{"n_layer": 14, "head_dim": 32, "d_mlp": 320, "bias": "none", "parallel_block": false, "init": "uniform", "init_std_qkv": 0.0396, "init_std_down": 0.0, "optimizer": "adam_variant", "beta1": 0.9, "lr_head": 0.00411, "doc_mask": true, "train_tokens": 94110000, "steps": 5745}
Each number is 50 + 15 x the weight over the matrix's rms, rounded and kept within 0 to 99. Layers, rows and columns count from 0.

# layer 5 attention output, 128x128, rms 0.0426, rows 0-54, columns 0-127
36 38 42 39 26 45 52 65 69 65 55 66 34 61 27 42 27 29 24 49 36 57 54 16 79 34 41 14 59 73 72 44 68 50 71 67 50 61 43 70 78 34 49 31 40 48 44 41 58 52 19 29 59 37 38 58 51 49 28 41 70 80 82 46 50 47 40 47 54 67 26 64 47 71 15 67 64 47 53 72 52 57 33 48 66 46 60 31 58 55 39 60 60 35 54 49 60 09 31 50 54 46 47 73 62 43 38 51 63 56 64 62 53 63 64 66 47 50 41 33 59 58 61 19 90 46 47 46
85 50 30 55 45 68 42 46 54 55 43 63 47 75 46 63 59 27 50 66 56 56 37 66 43 63 65 38 60 56 43 59 50 73 50 59 55 55 70 39 37 57 40 48 34 53 43 53 43 44 40 70 34 65 52 43 67 43 19 74 73 68 33 49 48 28 32 40 46 50 40 54 62 65 24 45 50 39 39 26 53 43 78 43 66 42 54 44 35 62 37 72 78 43 40 30 62 54 62 42 21 26 55 53 66 56 39 37 72 43 44 61 64 44 24 65 31 30 08 64 25 43 41 57 29 51 61 65
43 50 50 50 59 44 49 41 44 59 52 39 45 54 37 48 48 45 41 40 63 26 47 69 57 45 26 36 39 56 31 79 60 66 60 40 53 74 26 72 35 73 53 71 48 71 77 45 37 42 69 46 45 45 53 72 68 56 32 44 38 69 42 79 36 67 38 57 58 46 49 51 34 25 57 43 54 60 45 34 44 57 35 56 54 66 61 62 48 63 50 51 32 24 61 40 33 63 54 49 24 62 53 37 71 47 41 71 75 55 39 49 55 45 43 42 47 48 38 60 51 53 67 34 60 60 37 59
59 28 35 38 46 35 80 35 33 68 48 49 57 39 46 53 70 53 59 59 57 34 62 37 65 44 41 54 67 48 35 41 37 34 76 33 68 53 40 58 48 55 42 41 68 73 61 52 47 41 36 45 72 58 57 31 29 44 48 59 13 33 54 48 54 81 53 24 62 46 23 43 44 68 20 55 29 56 67 28 43 51 32 53 64 59 49 27 31 77 69 42 47 48 50 72 64 72 65 43 51 57 29 46 58 39 77 48 14 54 39 46 63 36 45 81 19 68 79 48 46 69 33 63 45 62 46 27
63 52 37 72 48 52 50 49 47 37 37 73 55 63 84 27 46 39 32 50 27 57 35 47 56 33 46 35 37 60 45 45 44 43 49 58 70 55 67 64 47 34 34 63 67 57 74 38 48 69 59 44 62 49 55 40 39 32 75 50 52 34 66 66 31 77 67 80 54 41 43 53 69 60 49 67 13 28 69 31 37 12 25 45 30 63 53 71 48 31 81 54 41 32 60 36 47 22 45 44 57 44 55 42 51 40 53 56 18 47 31 22 48 12 49 63 55 82 76 52 38 42 47 76 33 58 42 53
51 81 43 45 66 55 30 46 53 43 69 50 51 51 64 30 59 48 54 24 44 53 64 58 66 47 62 50 48 69 30 82 24 34 18 30 50 35 52 34 42 66 62 44 45 37 41 33 82 60 60 49 40 55 42 46 45 34 31 35 57 85 66 36 51 59 70 47 52 36 35 48 75 40 47 35 46 65 40 45 76 46 45 71 44 22 21 49 62 55 52 55 28 57 68 27 62 55 72 47 49 50 44 62 52 65 56 84 25 56 47 52 48 36 40 52 53 65 57 57 45 28 49 66 28 41 63 51
56 41 39 75 41 58 53 67 57 54 50 56 77 47 54 61 65 34 65 48 26 41 77 31 62 52 72 59 80 67 30 29 68 50 75 49 35 44 69 64 72 52 46 37 47 21 45 42 58 36 48 54 64 55 26 41 41 69 57 59 52 31 63 55 33 57 72 31 77 55 23 52 98 67 27 61 62 49 39 43 09 42 54 34 46 53 35 56 74 54 60 31 45 64 44 40 70 59 72 58 25 41 42 47 60 48 47 52 47 73 38 47 49 58 51 50 53 72 64 22 60 36 44 49 20 43 47 24
44 43 41 50 56 51 58 45 42 36 43 45 47 57 50 68 24 52 57 49 63 31 40 36 50 47 23 70 30 33 68 70 57 37 54 50 48 40 50 56 50 73 56 46 22 40 26 68 40 31 29 43 74 65 63 58 42 38 32 31 51 62 36 64 23 45 49 52 43 62 42 74 38 54 41 78 30 52 50 53 65 45 53 49 29 67 41 19 37 51 42 62 61 37 73 66 68 39 32 66 53 37 80 54 11 42 35 39 24 51 56 52 48 67 64 28 70 23 45 68 44 44 75 36 50 46 17 88
27 54 55 64 49 50 41 60 53 45 34 37 63 69 52 74 33 67 33 53 54 51 40 39 71 61 49 48 34 68 55 59 39 50 68 59 52 56 66 57 28 68 42 93 41 67 59 59 33 32 65 23 49 54 40 66 78 51 40 46 56 44 35 34 35 37 51 44 46 53 64 51 34 39 54 32 46 55 47 82 54 53 32 28 51 72 48 60 56 53 46 65 59 42 50 67 43 28 54 53 50 35 59 43 55 76 42 70 57 49 57 44 37 45 38 65 66 27 50 61 77 59 39 31 53 53 51 52
39 52 39 35 29 50 47 54 48 30 34 35 22 68 38 53 52 46 60 52 43 30 59 56 51 37 57 27 52 71 68 60 41 65 64 49 56 58 35 32 70 75 46 34 53 56 32 49 46 66 56 40 36 76 35 34 49 44 26 58 50 44 27 23 30 38 50 41 66 60 42 39 46 44 39 63 79 66 19 63 11 74 62 33 34 49 31 53 36 78 47 79 51 40 43 59 74 70 64 68 37 58 48 57 67 29 58 32 28 67 34 49 38 55 57 66 41 40 63 31 63 43 55 59 70 47 61 46
51 39 43 57 64 63 55 44 33 58 38 46 44 79 49 48 60 45 58 27 33 48 44 74 47 51 57 59 53 55 63 33 31 88 36 57 78 62 42 39 71 42 41 64 63 45 58 45 55 51 60 64 19 51 51 35 54 53 68 80 52 18 46 38 73 64 47 64 79 45 54 59 48 58 58 68 51 67 88 16 53 44 27 70 44 76 74 71 34 55 63 58 38 43 69 63 52 18 22 34 66 56 85 51 27 32 41 35 42 12 58 48 39 22 59 41 41 70 70 44 43 73 39 40 52 59 64 43
52 58 53 58 21 59 35 81 38 36 40 69 54 64 27 54 43 40 58 54 49 35 47 41 58 57 49 30 58 57 40 50 59 56 51 84 27 82 18 48 59 56 42 40 22 44 39 61 57 86 51 49 50 67 51 47 98 55 48 36 67 38 38 13 35 47 60 40 57 59 55 36 58 58 21 58 53 00 37 43 16 55 59 96 52 79 68 49 67 60 39 52 37 59 72 45 85 54 41 58 29 57 87 78 64 38 31 64 47 42 19 55 33 51 68 59 50 50 24 17 38 55 51 48 52 49 65 50
49 74 68 86 50 64 29 67 45 62 43 55 60 40 68 51 54 64 73 60 55 86 75 81 61 54 68 65 36 42 58 50 41 20 47 23 62 71 64 70 54 60 41 84 47 72 40 26 40 45 59 38 50 67 68 42 51 54 23 39 40 40 50 34 68 33 77 30 73 31 47 69 34 32 91 54 68 58 67 42 38 51 59 63 50 47 61 35 52 54 52 75 91 67 17 09 54 59 43 56 79 22 49 44 61 45 48 55 61 48 62 23 65 67 49 54 47 69 55 55 57 41 25 71 60 52 45 57
25 60 67 51 57 55 49 59 56 51 55 56 59 51 66 16 51 43 49 52 39 75 51 79 72 71 55 56 31 65 58 47 14 58 60 32 61 44 66 65 57 69 68 80 50 17 53 23 40 33 26 42 43 51 49 64 57 49 44 41 19 48 03 49 52 26 70 47 22 63 67 37 65 40 54 49 85 58 63 70 54 68 36 30 42 37 43 72 34 56 48 62 70 42 53 37 36 41 51 65 62 41 35 43 41 70 56 69 52 56 44 43 68 48 32 66 69 55 41 32 69 28 31 49 64 50 57 64
52 82 40 76 55 63 49 58 42 59 54 52 51 72 54 26 45 61 53 52 36 57 65 49 54 53 48 50 52 68 38 49 39 67 54 64 40 66 78 41 67 43 51 54 83 57 49 54 57 71 50 65 38 48 63 42 56 72 51 63 27 36 35 43 61 69 57 48 51 25 58 37 42 60 48 51 80 50 54 54 41 56 33 40 55 55 30 78 53 66 71 65 32 45 25 44 50 62 27 32 48 45 40 59 52 59 35 59 56 61 60 34 62 44 29 65 37 72 37 64 63 58 47 59 56 52 72 61
44 80 69 53 37 57 55 49 41 34 71 69 32 58 50 37 47 56 54 55 33 68 88 63 48 72 67 18 52 38 40 55 17 48 56 15 62 36 49 66 52 64 46 55 20 61 37 41 84 13 31 46 66 72 42 43 46 30 28 61 73 50 39 61 52 26 50 67 67 56 55 62 79 39 70 67 20 53 40 24 31 27 48 38 39 54 43 61 41 57 29 59 61 51 46 44 25 46 62 52 56 43 47 49 37 47 35 40 49 50 51 58 24 68 59 51 55 30 20 57 62 52 31 43 56 48 62 48
56 63 49 65 35 41 65 49 44 47 42 43 45 65 66 49 64 59 47 54 47 66 58 47 35 86 64 74 61 45 50 58 58 47 78 84 17 35 17 23 64 43 75 17 45 51 12 50 58 69 33 73 21 78 40 59 35 31 39 58 71 46 46 34 70 31 22 48 42 30 43 49 38 57 58 76 74 82 34 37 81 33 51 50 47 46 49 87 39 71 32 58 79 46 73 40 16 37 48 69 61 02 45 36 54 71 60 48 51 32 51 60 42 78 54 29 46 46 23 61 56 52 41 63 86 44 59 50
50 45 70 75 72 58 51 36 44 58 23 37 55 58 56 62 48 40 66 46 59 39 43 54 76 53 62 69 43 51 45 60 46 68 59 34 65 69 71 66 33 52 63 68 39 41 62 40 52 25 40 53 60 37 35 48 51 43 46 58 66 76 38 63 24 67 69 46 48 75 45 55 58 47 28 56 53 45 85 52 53 44 38 51 44 86 45 51 36 49 65 43 67 56 42 29 62 70 39 46 55 66 49 53 42 50 48 39 43 37 65 52 49 35 67 49 72 64 50 30 43 53 53 56 38 52 51 36
69 56 59 66 56 62 51 45 53 60 56 43 28 67 31 54 37 39 46 60 57 57 56 48 80 50 36 65 56 58 39 61 30 49 56 13 74 74 65 99 20 70 34 98 45 26 38 60 35 45 34 13 70 40 62 19 38 03 79 09 61 63 09 57 21 50 65 66 29 47 69 72 64 45 38 50 56 69 64 42 54 33 48 60 38 42 54 47 49 49 72 15 65 48 66 63 22 63 52 38 78 46 48 52 47 62 73 38 71 37 42 50 55 57 31 67 39 50 42 59 58 38 55 43 61 40 48 68
39 76 59 17 74 46 13 40 45 41 89 50 60 51 47 21 42 57 52 45 42 55 30 71 51 60 33 48 51 55 37 45 59 52 69 38 34 60 59 59 64 51 43 38 39 39 38 40 29 42 37 25 46 59 57 41 50 47 67 50 72 51 50 64 39 45 26 33 44 72 54 29 61 47 69 08 75 41 45 51 56 53 73 46 70 60 43 42 54 26 78 41 70 52 56 40 52 51 46 54 39 57 56 47 58 43 38 41 71 49 47 70 45 44 46 34 51 53 42 43 33 31 57 47 62 65 43 46
42 51 67 65 44 62 84 53 47 59 57 45 55 56 39 63 58 52 52 51 53 62 43 23 32 56 78 36 52 34 72 48 71 18 57 52 56 70 59 39 38 54 58 69 56 90 47 54 47 46 37 59 28 34 69 45 44 71 64 40 74 66 31 25 34 48 47 72 60 75 77 63 59 36 50 47 42 69 80 46 65 40 50 30 56 52 49 40 33 63 66 40 55 60 68 67 57 43 47 83 58 57 46 38 52 50 33 48 58 46 54 71 51 49 26 37 55 44 36 33 53 59 59 53 50 61 44 58
65 54 55 56 70 51 29 43 61 70 59 58 58 11 72 44 64 38 39 26 50 46 42 60 55 40 51 44 45 56 37 28 67 55 64 36 48 52 52 34 58 36 76 51 64 51 42 46 36 55 61 48 38 62 46 52 41 40 65 63 35 42 45 64 58 65 55 38 65 46 62 47 61 44 72 72 79 61 42 57 57 57 63 45 62 52 29 36 74 36 69 60 40 57 34 72 49 53 26 48 39 48 57 53 37 13 42 21 54 50 48 59 38 34 54 44 62 52 59 25 41 59 50 67 54 82 57 48
66 56 39 80 54 65 49 41 71 54 41 62 54 69 64 91 33 31 49 35 47 58 43 62 68 53 66 78 64 48 51 38 29 43 42 44 68 36 51 62 54 76 55 52 59 71 53 77 20 30 47 24 54 58 65 76 69 65 56 56 33 47 45 61 39 22 27 47 43 74 26 42 00 55 87 51 31 46 20 49 49 47 52 14 72 32 61 12 15 47 14 68 45 34 47 73 61 56 61 43 44 51 52 48 56 60 33 61 64 57 39 51 53 28 33 55 42 73 54 44 58 53 41 40 36 43 78 63
61 52 47 37 34 50 55 49 43 68 49 49 20 88 60 38 64 41 32 49 10 60 75 47 56 40 34 42 57 35 66 52 64 24 49 48 23 45 61 43 41 40 62 35 63 80 56 27 61 62 59 52 45 60 73 19 42 67 60 54 64 30 35 49 68 74 46 48 62 79 63 38 68 58 50 50 51 58 61 67 38 36 48 41 48 65 71 66 47 55 46 35 29 51 40 47 65 50 77 26 25 68 32 44 63 50 71 59 24 63 44 54 77 37 68 53 39 61 49 54 56 35 44 69 18 54 79 20
32 42 32 83 23 34 65 52 56 68 19 52 41 63 39 50 27 60 38 75 43 61 56 63 52 68 49 62 48 47 41 38 66 73 56 93 18 44 66 36 86 36 73 23 35 48 54 52 68 56 38 94 37 70 41 36 51 64 51 56 46 42 84 42 71 68 50 24 14 36 74 42 30 23 75 27 62 56 21 81 99 78 57 25 67 68 61 57 28 28 59 38 48 83 26 35 31 48 43 46 57 52 49 50 45 78 62 36 59 40 64 52 56 59 21 49 39 56 32 60 64 45 47 53 64 41 45 52
24 35 42 19 52 36 50 47 30 35 36 58 60 62 75 29 13 70 55 50 38 36 12 25 38 75 31 70 34 49 13 59 41 43 39 23 38 44 32 47 26 68 62 10 03 32 26 40 66 49 29 36 72 62 41 71 32 28 36 35 34 48 54 51 66 35 71 47 43 32 49 48 19 24 78 54 59 46 40 56 83 18 35 61 97 55 70 00 57 47 61 43 50 32 35 52 50 58 85 65 54 72 30 43 32 64 67 71 62 49 63 84 57 88 37 10 59 40 39 63 90 27 22 35 53 17 32 43
36 48 48 62 32 34 48 46 48 65 98 74 48 58 47 38 21 57 46 66 35 56 70 20 48 46 49 37 53 55 45 52 30 19 41 44 55 59 63 63 62 70 33 39 40 29 43 55 79 67 46 30 58 40 39 54 32 50 54 31 48 51 50 46 65 41 46 22 67 40 54 40 58 42 43 63 50 34 38 40 27 69 25 54 33 22 40 53 34 52 27 66 28 50 26 65 45 34 66 52 56 78 36 41 43 58 46 66 37 36 32 43 65 64 43 36 61 44 50 34 71 37 31 72 25 45 49 43
37 64 23 45 58 68 49 46 44 56 32 21 38 55 38 49 50 79 51 36 50 37 20 40 22 35 46 22 59 42 38 67 51 58 62 37 69 57 43 35 45 48 83 63 73 53 61 60 53 31 57 47 26 36 63 70 41 32 57 38 77 66 41 42 55 38 61 62 48 65 67 33 44 58 45 37 48 70 50 44 52 23 75 43 77 68 53 56 51 34 59 54 52 35 53 71 44 38 52 48 73 42 51 45 42 46 21 54 55 47 75 63 40 75 56 43 57 20 42 66 45 59 37 43 33 68 49 60
55 25 46 44 51 34 46 57 46 63 76 60 65 48 63 29 67 58 46 35 40 57 78 72 73 64 46 59 71 52 25 49 61 44 45 35 65 31 63 45 44 69 48 47 43 46 24 61 57 31 38 46 38 56 45 38 28 29 52 30 62 39 23 61 33 24 64 63 74 57 74 27 44 37 76 60 62 64 73 50 66 36 78 46 55 28 45 69 49 72 41 41 63 53 42 49 21 65 74 66 55 40 33 11 51 61 77 47 49 56 60 58 45 48 44 50 31 62 65 62 58 50 62 36 89 51 35 48
56 29 55 44 69 33 44 56 34 46 41 46 52 35 42 61 75 47 49 42 74 42 30 58 43 32 56 47 64 41 57 60 49 82 41 51 36 28 52 38 57 42 66 36 31 38 50 37 56 45 41 47 63 34 12 50 66 54 42 36 44 51 77 53 45 55 30 41 27 48 68 33 57 27 58 42 66 50 53 59 50 52 60 38 44 34 32 53 45 61 61 57 39 39 67 62 35 43 71 59 49 51 43 36 58 48 50 54 67 56 50 72 42 44 39 42 85 56 43 64 49 33 47 39 48 34 36 59
52 39 40 46 44 44 65 38 47 32 37 47 23 26 33 66 54 59 70 57 61 44 65 63 54 26 28 39 57 51 52 30 41 61 48 52 64 42 51 81 11 41 40 63 27 31 36 39 42 47 50 43 40 36 38 31 67 33 71 33 39 63 51 51 32 43 38 57 71 42 17 90 39 43 21 78 61 52 29 63 39 42 74 71 63 61 73 51 38 53 70 55 52 67 62 53 36 52 52 36 36 47 39 07 65 30 59 23 41 31 40 75 67 36 64 43 50 58 68 58 67 71 28 37 76 57 43 20
56 83 62 38 64 35 22 56 47 32 56 58 49 74 49 46 32 53 53 64 35 83 63 79 45 41 50 50 41 60 67 46 54 62 53 45 45 54 44 42 47 51 73 32 39 34 39 52 60 27 44 56 63 35 56 45 45 23 33 64 60 62 40 57 42 51 74 57 61 22 59 38 41 40 65 53 59 56 47 44 58 49 37 55 58 63 69 69 72 55 60 42 55 35 48 46 49 51 43 44 38 23 54 66 60 56 80 65 41 58 36 23 53 45 62 51 11 40 49 51 51 61 48 58 54 37 52 29
50 44 44 13 41 58 36 44 63 64 84 86 33 40 52 55 52 37 58 51 48 35 71 47 51 40 38 40 48 53 41 59 53 50 43 37 56 27 31 60 79 56 49 40 42 47 54 77 60 48 60 48 55 47 38 67 40 45 74 23 57 66 51 49 61 35 29 42 10 49 57 28 63 31 61 32 58 53 33 45 48 58 62 35 34 65 26 42 52 44 46 53 38 61 45 51 63 40 46 35 51 51 52 64 36 31 73 34 40 33 44 58 30 56 45 64 64 54 62 19 50 45 68 54 65 46 62 48
35 51 56 53 57 36 36 52 36 33 46 40 62 20 48 66 51 51 72 63 57 55 35 32 46 55 33 67 43 47 35 55 51 45 50 39 35 43 47 60 60 68 47 32 46 43 40 63 55 61 26 39 30 41 56 66 46 45 35 53 44 64 49 57 43 39 68 45 28 76 58 19 58 54 22 29 48 28 60 46 63 42 61 47 29 34 54 60 51 49 69 52 76 45 57 60 38 55 35 81 39 32 62 52 51 57 41 51 71 48 46 47 42 64 17 53 69 30 20 57 53 45 28 27 35 46 45 73
73 54 27 62 48 57 46 33 39 36 59 54 55 69 40 64 29 47 58 64 41 42 46 61 51 50 33 39 47 58 26 50 61 48 40 66 53 46 64 59 47 61 50 49 51 42 47 71 43 59 74 38 26 38 99 48 49 36 55 46 58 63 45 67 51 03 28 68 50 47 76 62 53 33 58 55 42 28 53 37 47 52 41 62 37 59 74 51 31 44 11 59 87 48 34 50 39 47 54 55 49 42 53 71 29 66 41 59 39 38 63 58 64 59 47 37 55 40 19 39 38 56 49 79 49 65 55 45
27 42 49 38 53 65 43 58 50 44 43 32 47 28 39 55 54 40 57 51 62 70 39 56 17 35 52 59 51 37 59 53 29 32 29 39 47 57 70 66 39 71 47 66 53 35 80 29 28 42 39 65 65 42 59 47 65 40 55 40 52 66 41 43 45 58 54 89 43 55 40 43 48 33 32 25 23 61 47 69 42 29 65 48 59 71 70 88 39 61 48 60 50 30 58 64 52 15 20 60 45 80 60 68 33 33 39 39 40 21 58 59 60 58 55 56 68 27 41 31 25 65 52 61 46 60 66 24
49 70 52 42 68 54 40 52 52 48 53 53 56 33 54 42 58 37 66 40 63 66 48 77 58 43 51 45 40 43 32 44 35 90 49 58 57 46 76 29 48 67 60 40 70 54 62 37 46 75 73 95 52 43 75 18 60 35 49 77 39 34 37 52 55 58 33 57 50 31 41 75 31 80 31 60 50 28 48 73 52 42 56 46 44 45 69 48 52 37 40 64 51 70 58 45 43 51 43 27 30 55 38 71 83 36 63 61 68 50 58 30 37 36 37 78 47 77 42 60 23 56 45 72 40 61 69 44
72 73 34 41 19 69 63 71 47 20 44 56 38 46 42 68 23 22 63 66 82 67 37 64 65 54 52 32 54 63 32 53 62 71 82 66 26 46 07 61 58 40 64 84 62 81 50 77 59 73 59 59 44 74 24 69 53 61 64 71 67 62 46 39 35 67 54 13 20 33 33 28 85 32 48 21 28 54 57 80 68 70 72 54 23 53 00 28 42 39 18 26 43 92 22 24 75 47 45 70 46 65 71 81 61 34 52 63 50 52 70 41 35 50 79 48 69 26 47 53 46 39 52 41 76 45 51 61
48 64 60 59 28 46 64 45 37 65 44 70 66 79 55 48 32 35 33 74 23 68 65 42 57 73 75 65 61 76 48 40 42 48 50 39 56 44 59 62 38 52 34 55 46 47 64 34 49 64 50 28 51 51 76 66 74 44 37 25 60 53 35 58 78 40 51 21 50 60 57 60 27 66 37 44 70 60 56 41 35 41 28 67 48 58 36 60 39 58 32 51 50 31 20 23 22 59 24 56 54 32 45 47 39 72 55 25 27 79 58 72 64 57 47 19 65 33 28 68 70 70 47 57 63 55 21 56
49 53 67 86 32 54 51 59 59 44 10 47 43 43 31 77 68 15 46 80 67 87 54 45 54 45 50 85 56 46 46 25 85 63 47 71 40 48 54 27 72 59 66 21 55 55 59 54 34 43 62 58 53 41 52 62 47 44 55 62 51 34 70 50 40 52 44 76 47 41 56 52 49 48 49 55 63 72 25 82 50 54 44 44 16 61 44 38 29 76 62 56 46 84 35 61 44 75 43 67 51 50 72 47 57 25 26 25 58 46 64 47 55 64 52 23 46 55 39 44 51 47 38 67 29 47 32 64
59 64 49 70 66 72 42 38 60 24 57 36 57 51 39 75 49 42 59 51 68 59 23 33 76 40 35 63 43 31 39 50 56 41 43 49 56 71 24 55 44 60 39 67 58 51 42 72 40 75 47 28 59 27 27 41 66 31 43 31 37 81 49 46 62 61 53 58 63 31 75 53 47 39 66 23 63 33 39 58 45 49 38 47 22 76 58 48 64 51 77 48 59 38 78 30 57 74 63 77 42 56 66 59 42 38 40 24 73 78 62 65 55 78 40 38 44 33 33 56 46 47 63 39 53 31 49 63
40 36 62 49 44 57 47 55 39 63 53 58 50 57 47 36 54 57 52 57 55 52 46 61 35 63 47 34 49 41 67 60 54 66 33 40 48 41 60 52 40 51 58 51 66 49 58 58 45 49 50 42 47 29 53 46 74 53 70 43 52 69 47 94 46 48 54 49 44 48 48 37 32 21 55 50 43 48 72 54 67 55 65 47 55 45 49 64 38 47 35 35 55 55 53 67 43 24 44 33 35 48 50 40 67 31 36 46 48 48 58 66 44 57 43 66 36 22 54 67 49 34 42 58 39 45 65 40
51 42 63 28 39 68 37 38 31 69 77 60 86 43 51 41 54 41 24 48 33 54 85 45 58 69 66 60 77 59 45 60 37 49 52 42 87 24 66 81 57 81 68 68 80 18 52 64 26 35 63 58 67 34 29 84 13 61 66 48 32 31 38 29 32 78 48 57 33 61 38 66 22 58 53 35 53 58 59 30 66 49 62 47 72 44 51 36 39 93 61 35 46 50 27 32 71 48 61 40 34 50 52 41 54 61 46 49 48 34 67 34 54 41 62 40 47 75 85 00 75 49 54 40 45 56 48 58
30 33 44 49 40 11 65 60 69 58 51 14 48 42 09 44 23 68 49 59 74 58 41 16 69 37 14 42 51 40 38 40 39 59 58 43 84 66 37 99 60 64 19 89 43 40 59 69 38 46 66 32 44 31 29 68 79 59 51 29 44 68 54 24 31 38 37 71 26 33 42 46 36 51 74 38 57 72 20 61 68 27 63 48 47 20 58 44 57 39 72 30 55 49 47 69 40 65 65 49 43 64 42 37 38 46 58 79 60 69 61 38 63 59 47 51 36 39 65 72 60 65 16 29 65 41 52 63
54 73 42 48 41 41 67 48 42 43 22 33 63 35 30 71 38 37 69 50 60 57 62 40 52 52 53 51 71 52 40 60 48 52 46 33 48 50 30 44 50 54 64 52 64 42 56 54 43 60 63 38 37 49 70 49 46 71 30 40 41 62 53 41 47 47 49 42 45 32 45 89 50 34 40 57 69 56 22 81 22 38 51 47 62 46 69 24 57 55 78 48 40 37 54 69 69 46 51 53 39 62 54 52 32 53 61 53 51 60 56 42 38 47 34 57 40 72 70 77 64 55 48 39 49 44 62 26
47 26 40 62 53 46 97 46 46 70 53 43 38 57 37 45 49 36 29 50 48 51 61 39 59 49 32 59 62 57 44 44 58 54 51 41 45 87 54 37 59 56 29 50 54 35 44 57 44 51 60 63 27 57 53 47 07 49 54 84 42 23 38 53 45 53 21 42 58 56 66 16 46 50 77 69 77 61 66 53 75 65 72 44 38 53 58 28 42 76 51 41 48 49 46 38 51 46 70 48 53 58 47 24 32 55 50 59 47 48 54 48 50 48 39 32 62 74 64 34 76 51 32 48 68 48 35 53
46 61 25 73 63 67 61 38 56 39 20 37 50 66 21 37 05 84 39 83 24 69 26 46 10 66 46 57 23 31 63 54 10 79 30 39 56 48 78 67 55 84 68 64 39 46 62 58 42 48 28 45 64 54 57 42 46 19 85 54 63 67 31 53 59 42 69 23 54 80 65 58 39 49 62 13 61 70 53 31 50 59 61 16 63 46 38 73 60 51 26 45 60 15 37 48 46 54 34 56 60 45 35 70 50 69 69 46 45 33 55 48 41 69 78 84 34 43 27 49 59 45 42 79 68 53 77 40
43 21 42 60 60 51 62 52 60 36 30 56 51 53 34 84 65 60 40 50 73 34 24 17 63 41 59 47 56 43 67 51 65 57 79 49 47 75 17 60 46 55 73 74 55 63 59 53 34 60 47 45 44 52 40 42 48 71 63 47 16 31 45 63 51 48 34 38 35 44 37 58 49 66 38 61 36 41 33 60 43 41 59 34 56 26 36 28 54 51 40 59 22 74 56 54 61 44 81 66 55 58 53 54 42 48 61 59 43 48 50 36 57 50 41 40 46 48 72 37 55 32 72 33 58 38 40 51
17 64 30 70 31 37 39 52 43 23 23 57 27 54 41 34 21 56 38 34 52 69 50 60 58 62 62 35 43 46 49 49 52 64 59 47 45 43 43 41 66 39 55 51 32 45 46 31 81 50 65 44 41 61 58 76 76 64 20 57 59 65 49 10 40 40 26 87 76 49 58 12 73 48 29 57 69 49 21 81 45 99 49 50 56 74 16 54 63 68 58 47 53 60 35 64 50 41 41 45 61 63 64 58 36 71 49 60 37 35 68 56 57 72 56 40 76 49 36 39 60 43 60 50 55 46 53 39
32 60 66 32 67 69 44 30 47 64 29 52 52 70 22 60 37 51 38 33 37 58 53 67 57 45 57 48 41 60 33 78 21 61 69 38 43 47 72 62 62 51 36 85 99 38 75 49 75 47 99 58 34 39 65 51 55 37 55 74 73 37 37 29 67 70 43 55 53 49 58 61 35 46 50 62 18 57 70 25 11 45 56 49 63 73 31 58 26 45 37 65 58 32 62 54 43 28 37 41 48 43 53 65 62 47 35 51 64 52 57 62 71 16 56 73 33 50 59 30 44 62 41 50 18 64 75 29
46 44 74 47 48 55 55 51 61 49 47 32 53 39 28 33 45 53 59 35 66 71 52 36 51 60 43 64 34 35 36 43 59 55 62 66 48 45 36 40 70 39 65 53 42 39 40 62 41 36 46 36 53 65 35 52 41 35 56 46 49 62 55 58 65 60 24 34 08 50 38 38 61 46 82 61 63 54 42 48 67 58 21 11 23 55 58 43 36 59 76 13 34 88 31 56 57 83 57 40 63 70 40 49 35 35 65 64 47 57 24 44 90 38 31 89 33 44 68 63 44 31 60 27 39 30 25 67
42 59 53 54 30 45 66 75 54 61 48 53 40 54 44 62 75 40 36 57 57 38 65 64 51 63 60 57 78 50 45 54 52 51 57 14 76 37 76 74 39 69 25 58 30 15 33 40 53 27 09 40 59 54 75 53 47 48 43 40 50 45 30 73 31 44 54 45 81 48 63 47 85 32 62 43 32 47 54 43 31 51 47 41 36 44 45 62 62 57 57 60 79 65 35 57 37 58 49 93 54 41 56 47 46 56 45 48 52 61 68 73 58 80 59 23 72 13 05 62 45 42 41 32 70 41 43 94
54 65 47 49 54 69 49 51 57 51 66 33 61 51 30 45 41 52 25 44 51 58 52 52 52 43 44 53 36 54 64 76 41 45 40 23 41 59 26 46 25 50 38 85 31 64 70 70 68 59 50 15 35 42 72 68 42 27 46 17 51 82 48 75 32 61 45 49 62 69 93 57 47 33 44 58 51 40 62 62 47 41 72 44 59 44 51 45 39 59 76 37 71 47 60 65 17 45 54 57 36 46 55 39 37 70 74 88 56 52 51 65 46 44 50 37 59 39 36 63 48 41 55 28 48 46 26 69
80 61 53 53 85 43 37 26 48 23 56 36 41 48 55 59 48 44 69 14 57 34 19 81 61 42 44 50 30 34 52 62 49 65 39 51 35 42 50 52 22 43 31 15 50 62 34 42 69 44 39 62 37 48 43 68 06 34 37 82 49 45 73 56 62 26 36 50 48 36 51 50 46 67 45 81 22 67 24 86 45 58 56 50 60 58 46 64 28 49 53 71 63 20 38 99 40 45 42 51 39 43 43 29 43 71 41 65 54 38 57 53 64 37 49 60 42 60 54 53 64 46 48 56 56 50 64 60
55 67 69 61 58 41 49 53 54 21 37 34 49 53 28 67 47 61 57 51 60 43 25 56 58 45 34 42 41 38 39 86 33 37 29 36 37 44 35 40 49 64 75 48 29 44 56 39 52 74 26 69 47 73 67 34 57 49 41 53 47 68 48 59 25 44 51 39 38 69 41 58 45 57 56 32 36 69 58 62 81 37 41 50 50 61 62 46 39 18 54 35 68 21 58 22 38 54 76 65 43 77 47 29 46 69 48 57 42 42 41 45 42 72 38 21 52 55 57 71 75 45 56 33 64 25 37 74